Part of a small language model's weights: vocabulary 8192.
Each number is 500 + 25 x the weight over its row's rms, rounded and kept within 0 to 999. Layers, rows and columns count from 0. Numbers have three digits each. The size before them is the row's rms in percent of the matrix's.

# layer 5 attention query, 256x256, rms 0.0964, rows 0-12, columns 0-255
119:500574525491499484525487471492510486517477489479473495507541519501504522464458485523472449504499502528506470512434492500488493479547460511559484477507539470507448485560543524490496494511508473488509487505465496509511484489473487475522513470535538509534503509512445510511494500538488529521512494522509520484530512496481473498502530503459492511480494518538503515534543499526530481534520501507516508516522490534467542486516503495479507499474527528489466494480486536499523487455479487505491507490499513497501509424488496466528537524507516493479521470505522518463516501517480479484557477497491536491498494523473515464494501517514489492486467508460546492538514448468510483470506515455560492476462550493524464503488435512505533485511562470481523490504491548524472528503488504
080:522497485468531508489494494524455514523499525528513466493505487479472474510484547500510506495516492508471493520532510464461497479505495558508494491509457495538524544507493529471492527489502551521447498503522469492470476555530509512517519525514478499470484539517542461489506439494551483526540499508475519509522495517509443504485494483487507521517503507510521480511471539487432518531478508458533532486504466487496509474523491485462465527463494480476543575508474489483525468475522486521521500527505518489518526515522467499550490501495462465543488511501519533531484510481509471504499518539488474524479517465459485482515442525512483505467480517491470514470517545476531469508523534487500487490498496508532480504509516459467533501539502546475490510511458470544530498487487531
133:522536534471510492487451499500479500544522524518488451467526499489488528528468529522461478502524531527473488537474484472475479463539493524526494461499480457534494508538506536463516513491508546452457504513479471490497446531480499508515520502517486501505485523530480474452509468510524527520516495531494511484515460488478471524483522493467517498511510521527543510512524514515451509521521551470568531491519480504484511490511495482451491535464550539487511549516479515495507464488470499504563516528484511498503524468498488457524513516501482481511501507508518511466483515481451496502538510517472517495487487490463473465515491530498492522490451518476508511497517502462548477491521527442549508476478527478527486508506472479492532485544522509496535474510485518525527500496449531
082:477523503471487526465463512470533489538514499505517482497496489461522550503468499511486468519510496443524456517483495517506457475510456495531491464494528490502470471513498503539510494520536522525511492494510470480522491510441483463483512524526498507560488493488490526492497510509505553518509503520506485527520470474518516514459514513551499492515497500499501530496517496486556446514534524506526498518523527467489516537491499488466558484497503524477462513501487501503520459458479471459534493509512465499498503449443472493501516510533529478497528489516508468506499506493461518478560469474501509460534473535495514494473526482493466549540512493463546532515486494504512479513474495480524511478498528475524514505519466510493471555515535484520544468529497561470563482533500496
083:512493520544466534480497503498519484541501450500543486508540505493522529524495499476538544529511508468487546497481469554500515508468506491485491501491503468478525469500523487474485497521485522455511486475463489484505445459485515514486495508464519522517506487501451499509495544473479472484483566490525481475479466465523518488478497513520506471474510474524517473493518487525482503505544563504512507492529540479507485500469502516509494482526508503533460453466519501476461493523472534462513516489514489544486517502516505494493531505488526517472497530497509461490483488459478507463526511513492530498537510448542437535488519472500504501535492461462514479553437498516481493508458507504495478486503505464464508497516431546506447512490489455534503479469518540525486514490489499
083:495471447531465495520519523485517509479515481502485489505451500530551507502537454481480544513476473464515548471504491520526478499470496461460510534536515513498489516469519467479489491457486506510499490507491488478517516482554487459475514501454513494487486460468503535521460543477502474484491517513513493473493493498538547491479492487545515493501520454474457492493502477504527506480525501531457490510478500506547448520461497490522514499536450513489529474487514509505505543535464533495480501494520494520550530523502528526498496492534520508449490515463481470515509496476511508486450517458520479495522510487562513550500506504497488504521516472476496507518479533490478496514486494536459500525546476505447525517515535542520453504479446474480490505489532470457497486533543501
110:549539542451516483483470495511508518535557559530492475511508499483474498524474531548469466487507538513478450498484482459505470447510483525530475475518478490521514505492489529499494514465525520522484532525492499475479506534498475499523524464528484477518516502533503498485515490542527562521520471511447491543509488527501474482513529495509523522511498532520518534506535492458525476512511493465507531516514485500525532507553503487478527477461520522462485574517461464518520482470499475498511504559511506463482509489473529467496516537544473464505510499496503528508499509498479491537509516519509498483498494521469523485482477525514524536472487498516517510492533493494515476482535483466530553511482521511537498491448491476501542493515551528477519462511487522483551496517486530
109:495511544458523505508464503502482517535550505505480477488501485469473513513487531520481473499524529516497470517500486484483469483542515564529485470510494496505455530526492548509488507476523554452498504495516450463481475516496462539534526501523538457508495514513497490501518476505542559526509518503494549496515503515493483523483491504485522540511473510506513524503495499485488502550493522445525522501522459482502541490493496455467492496447485509444496571469471511503512455447529514503491503526496497482504521474510496470515493495494488475540506500521521510503472537491486469465526516540495514524490524493472490467493462533508524527483472509472474489479525494477516502515468535472544490500475502487545490485464480490495530488533535551481508470532469538544536525493452510
089:531504495511496461505509499492511497518457495505512506507551490529517490483474501522527510470486478503478512513484496513522532477486494485500500500513472482508520467454505491470533484518486461523496527528475529563515559497545520519485489447497494494508538478483485496521498512535472503492497458463475476469481527522508503458525502489511471486468483515496511527535521513504515543460491479502486508461459519529494484543500511519555517478521512489510478479529505484547499533559487496487490508525500473501454505526506554466495484493499485515436487486488488491489511475507534565565499501488515482445507466465454541535473557491450546473511517487525524490512508482508484505452552456528476495485515517500477508539488471492507481513471497469507497498469532448477494538476519534
118:538539545474521495519445483499481514533531556535477469507501507478480503550490536537465492505529536539471491518479491456478478457530487535502471476500470489520510516523485546447498521432500554469499514521480471467471455504498463491523518489506499471493503520510500478463519478524545536523506496500478524475519473513479457507493489458472559537516482534518526505502525479484479521530491513474531528495536457475540528496529503457483501505463491521472521547512478489518502481484475498515543524533509518483506510493536539499486513531532491481523490507502514515503498527477479487501496494526466494525494504493513468470503457543529523535483458503482497494502529491474531481503502527460552502509486508514525502495478483475495538491528501510461518486508470502515555493505454529
109:495487507529493511497544510519503492458461483453548527532518498513491488485511480498527527476439487459507519489481545552501549525475484455467500537518489471483528453483499442511503457539477486556531505482489500561514520468489509472447472486487481519468512459455464506528509521500457455511497499493534453537470515517514515520502492507520498473483498485472496524509479505533514470474516502531479499507480535500498469510468506522513499492542495473531450471516505507533508538526507491479492535477506473510455469531500506512499511504536538508496477504504473450498515518527539530542505529486532494493491469505536491546469506472468474480515518494506555486490490501555486499465511485541466500509514498493468493505517509495491474486466472480493480503466517466479476487534516468
097:473462489549488516452533454512465500442499500460504526514475531524528502454525498478551499515496492487503461471492565543528525517479501464498479526482501493439505462489485474522538469526521476527522511505500489528515523491537497477469483500503483496499526491453510515521486495494508467480457461487493461531512519520531503471488488508524486472508515502486467538493462493483485478473533479510463506501474538442517496507501464504518491476529484484493438472493537473484481557518514516504471531465501465491464451510461507556485472474512509516517543492477484496482503484538535501506517470498521519528491506492542528522511503488490491489506525519487495512501445510542441470492476515515466468527500453508487539516512549510519479519497479492511479504475532489489492501497536485
073:483512535481487473502509521539509492479497509524506499488527537519509519507499510548498473507482501490526498529486513510485540484501546496490476513465496456490527516459461472497575503541495491533470495525512500552491523455504519515474499499522513525488511485524489454506511513496492497490486487471526482454481482497502491576512451533488481469524524500476562535511540491527459527542462514487558472509510519500422506510482463476508472507528560485519487508519536503512514472492505467490546511484499535469462485469468514465527534508472532483477486446533505480481517516485495518536492516489475505561475479514472504491477509499454504532531494540517546497509518537493517531475502491489534518475514516506529501478509503508505522520473464475525480502490510463517532518472492469
# layer 5 attention key, 256x256, rms 0.0956, rows 0-12, columns 0-255
213:534554536434500518506470489508499496531497530505494499464517508463494528485450505529477451494508506535475456552472478499492495472555470523543485471494477465534466532547521539487485527496511511502466485526473470507473482504490493504508533483541533505509504525508476466503493477531527526517525485517500527486539507509478457492498511499453517531504502514524509475528510474508484499547509502480515539499529466518486561466509482491480493508475533516487522532507477513509500485474487476509515501516524539490520526458529469468526525543492497484524524480510531538466509521497483481496540512514487498505518504485454508464503506514527501531481465539493502483505531468454522488494506527457537509491461566490530482497483446470485522485520538513491525470540490511565507520502465512
084:455485505543518492485520502500486511490497477496457525484448483511526477479511439482514520508479494481514528497529533497480503568480516482507497512505554522481493472467498496530521456493473486500521490442494514524525522509517510493478476488482457466509474477493508515536524513468505466487495467526499480541475485487512510507495483511494488492502536480482473510493464535510535498508499459516436441510459486470551489530526511540506477470507444451501498497514491481500478521511517497518437455477487466495485482518473504523492439463484492535473504497487473502503494506511533477512504512508551478523492477534527510522504472500502477490525533506528503493473484498526488517529503468525473490501493475532491548455503528524495506499475472515496448534469514474451486463452573464
133:517534524449523490508506486504500492529501511509473480486513512462479524459481526482487475500485517539463501531480512457493483490550469543563518478509490478522491491536533522492469502472516521502475450523455471513491499529492462510528515503537516492493472526511515509463517466527538514505525500530466526485532479486459454481486520472449512549499463529526501494502483505512494523528488504504527502486510465516495564454529524485490486512487501519496511539483472510475514485473489511533495524510485532488526505481540492477529489516523488491523481489513535536469502517528487471490520513544473505538497522481474515463510484547556524507462464513462457477486548479442496515509524526450544495484453540509544495475475467453497523491514519532480501500521488514534479511472500518
097:519516524465525457516497508506511492518496547497492458501545523478470492520470526484481484499543539512497433493484500479536489458510469513563492488510473489496496499502494518478485528478523511487490512525514499482477472514521526535568497523530533482482487496496476503450471460533513553540533507506473516490528526500480468517512526479485516537532470505529516480499549501491490485518519516490554526489521490544477522497508513471474489513489539527474505539518502501479519482461499527506531538531504511477526505486507502432502532521538468473533507483520537526479521523476445508490515499515479523490503551477463477473510508535499498513473484501494503477513545483447508504481494530449492524491498519489507449512475480465522537482533539517491511468524487538509492501570463495
088:540470521512516513510473542488525509513513494511459493489517525474484551523510481545497513489530492491494463504536476531529475487471520495477526523485498492533512510463502441484497478484540509518496493521513474470483451502541517522499485522473513530486513475485446489469497528533483509491498553462543537493486515500509513501497477504510488499507530492530498530493526455526458499503523525498540497503491498522488471487495491461445468543473547491492520491518560571508536520465525519513513531513506524537489552472510475486485467496497482513525540481509542474519491524474478498457509508471458508495531552466503493524458516485458439497530474515490504502509471480497538503482502545481515503529514488481468508553511485499509462491514519483516533468499500519546556524516468500
102:522448488499501507454504538497520499512480508461510495475490530524543502553521483538531521503524487473537492502539484517490550518463517470469481515500542520473520519457468472528543465529499489469532516483505506491490492495488546490506459478502477511520530472498462530479506530474461501485521528479526473503471509508527538527498469557555514494522497439499494519451492483527507502488485501504478467535483548501482465523497505488495507477515488496541493483497512506499504532492545496455506507492507484504445496492444506507474516482486507474506493503502483442540491491477477500531488529454536513482518479514557483543498515443449485497531509521533528526506473488527501483508449482519490498550533457490466504534503491518501476504487464503497501510464516504480506467497513445
101:496546522481474460526495468488518492522488541543505466506506512483477511465457544476461483507533491543485495548468516473479490459537469565558490476499467480487478508530525526503503516461516517487510477502490479509490485470476492506535526498537498475521483544522531552485482418523485494516529478504475518491505508481463453481477547477463532503468484539528511491519518518471510508526502537488546516493493488518485554472484519495519496513489502504482509518504462488499505492505485506527519514500461499486497499473465488472527516550537498517512482468504507535472487515560494519487495495520482489530457514489460485475526477516539533509468492536461474475506547546473484497502502504448534500486493510512571455476494493492516534482518525512487491520517486518504500484498511489
119:481528518510530465531495494503491521508508509537483472496495501448451496450477497526485473499497541535485509529488511445490454474533472531544526481507485478527490496544529488483481536462525491480477493513463495522502485521514496505524518522511525490477472529524471475465528448537533490543523485529489543489529480491464459494503515472454509527493514534525526479536526515515493488506500509457541526483517488521509538442518499496502459508480515513475532523506464497485475489485466518528505516520478520491540501488522505499524491508512487492496519497512520513459509549505484487466521528530466503570479540485470525454529484532537513522457453524467474513537530499458520514498521539453530508466459510495514498474489509480488535479499512528517494466526477524532497514493464528
095:512504460502462548464532492481487470482462504495506505518477506560495531511520516495484509461507476495471505520493515544488566519458488484471505525471489501479504492505491486502501523536494469519484520487525495469521485470489495464456473513508461518502530515487531541530478517504427495477474508506475447506457491528491500464498474509521522459453524527510515523458544471492525535501475514512473494495520507495487473517497509552513520481511493470512464467499551473514480493539540471481519487441476477520507481538491495475488499522490495483517480501467493523483484511515529530542495481465491499491493459538499494496488516475540466444494521509512458493481523556545478479499516458529520472516526502534505516479537506549514483495504455474529460535458513469492479498516501469
121:481519552468497457494500490495513494531515518526481471504523523473473500463475514517495501527531509544492501538479494475500460474544483520535516464497486487517468507514524502499481470463501510503477462503467481490495502513498475523531523521527492483515476527553479501459518485515501492537548506532470537467508502465477472529464529488444502536514484542532514484523520530505468504517513525502544514480513485542481547446508513478511479527504518530484503537505485519485504475472474511547515549528491516504495501456513513470523501536510499500514475478523514522486490484524483484480515510521478498559452535464466511489517474522522537515490441519456478490485514500423485508479516534472540512491452496497531479471460491468506522477518540541472528498487522527540478501503481533
113:514479472492473524496504529512493473477497494514506509507502494531506518539538507484491538475500473524512503477506481511509529535442506468445510551492517499516552515460491474536507450512480471520505532509515508460516528484508525538485475490464496490518529493481507521518463556491472506462465512469518461520473534494515537479505480530540473483519510468498472517511491501506513482464500494538435488497480531503513450527506499524524515462513507488509475468509531473506491524528538489510501473477495484529501488553500519511472483497484498521532507489501481470511527457488549527501475491489519551440489493541484470533485491453485455488522534478534513497483474514520502493479499444522468521508571480506479518546524485497534494504466506470498481568460493463474509503517537494
087:479488463505489504461494526494489557518502508484528510545475485512505492518543481446538533526488503466533507459534520471509500502488479496486483502466487516516532519460478475534538458483487515515513519500536526485514541535477528464484504495484531493507541476485531490487457527477486535497498525475553475498492507487551544502495506520534470453521491458462474475498508521491538470453504489511445480528499517489512463527514461509498487489485469493491510516479522515515505478464495496511492476498479497506498514498484479497486495494486461508500499506484453496534521473478551525494455480487507524448499513486532512511519469503525468479524511453495489538511457468533525511525514490542451551512575495479424501501517502532488513505538531485508491528483484522483506470530547489
077:510496518532517530551534467516500496526515459495495503530552533480499511468517507453527517434489451499496495475498479500515560514483526498508514526517513511514502444514483474500487486482486458511492528499479504527507487459500487514503515528464543478511505535473492481507497485545506493484504504518475528518486526504478484451503530529486524519470515517483458493528472518460478513477511458459502576476543501503517508500486518558525503498494495508512465497505533491520500478544504463515487510525466506539531484559521503492461518531507507510474499552479479522531475503530510490519504492528525469516509505525466435525534485498480518467474497471515482427452490489513474495437534489516526478487489471523492468514513515485545478524490479504501484500468515472482444497501484509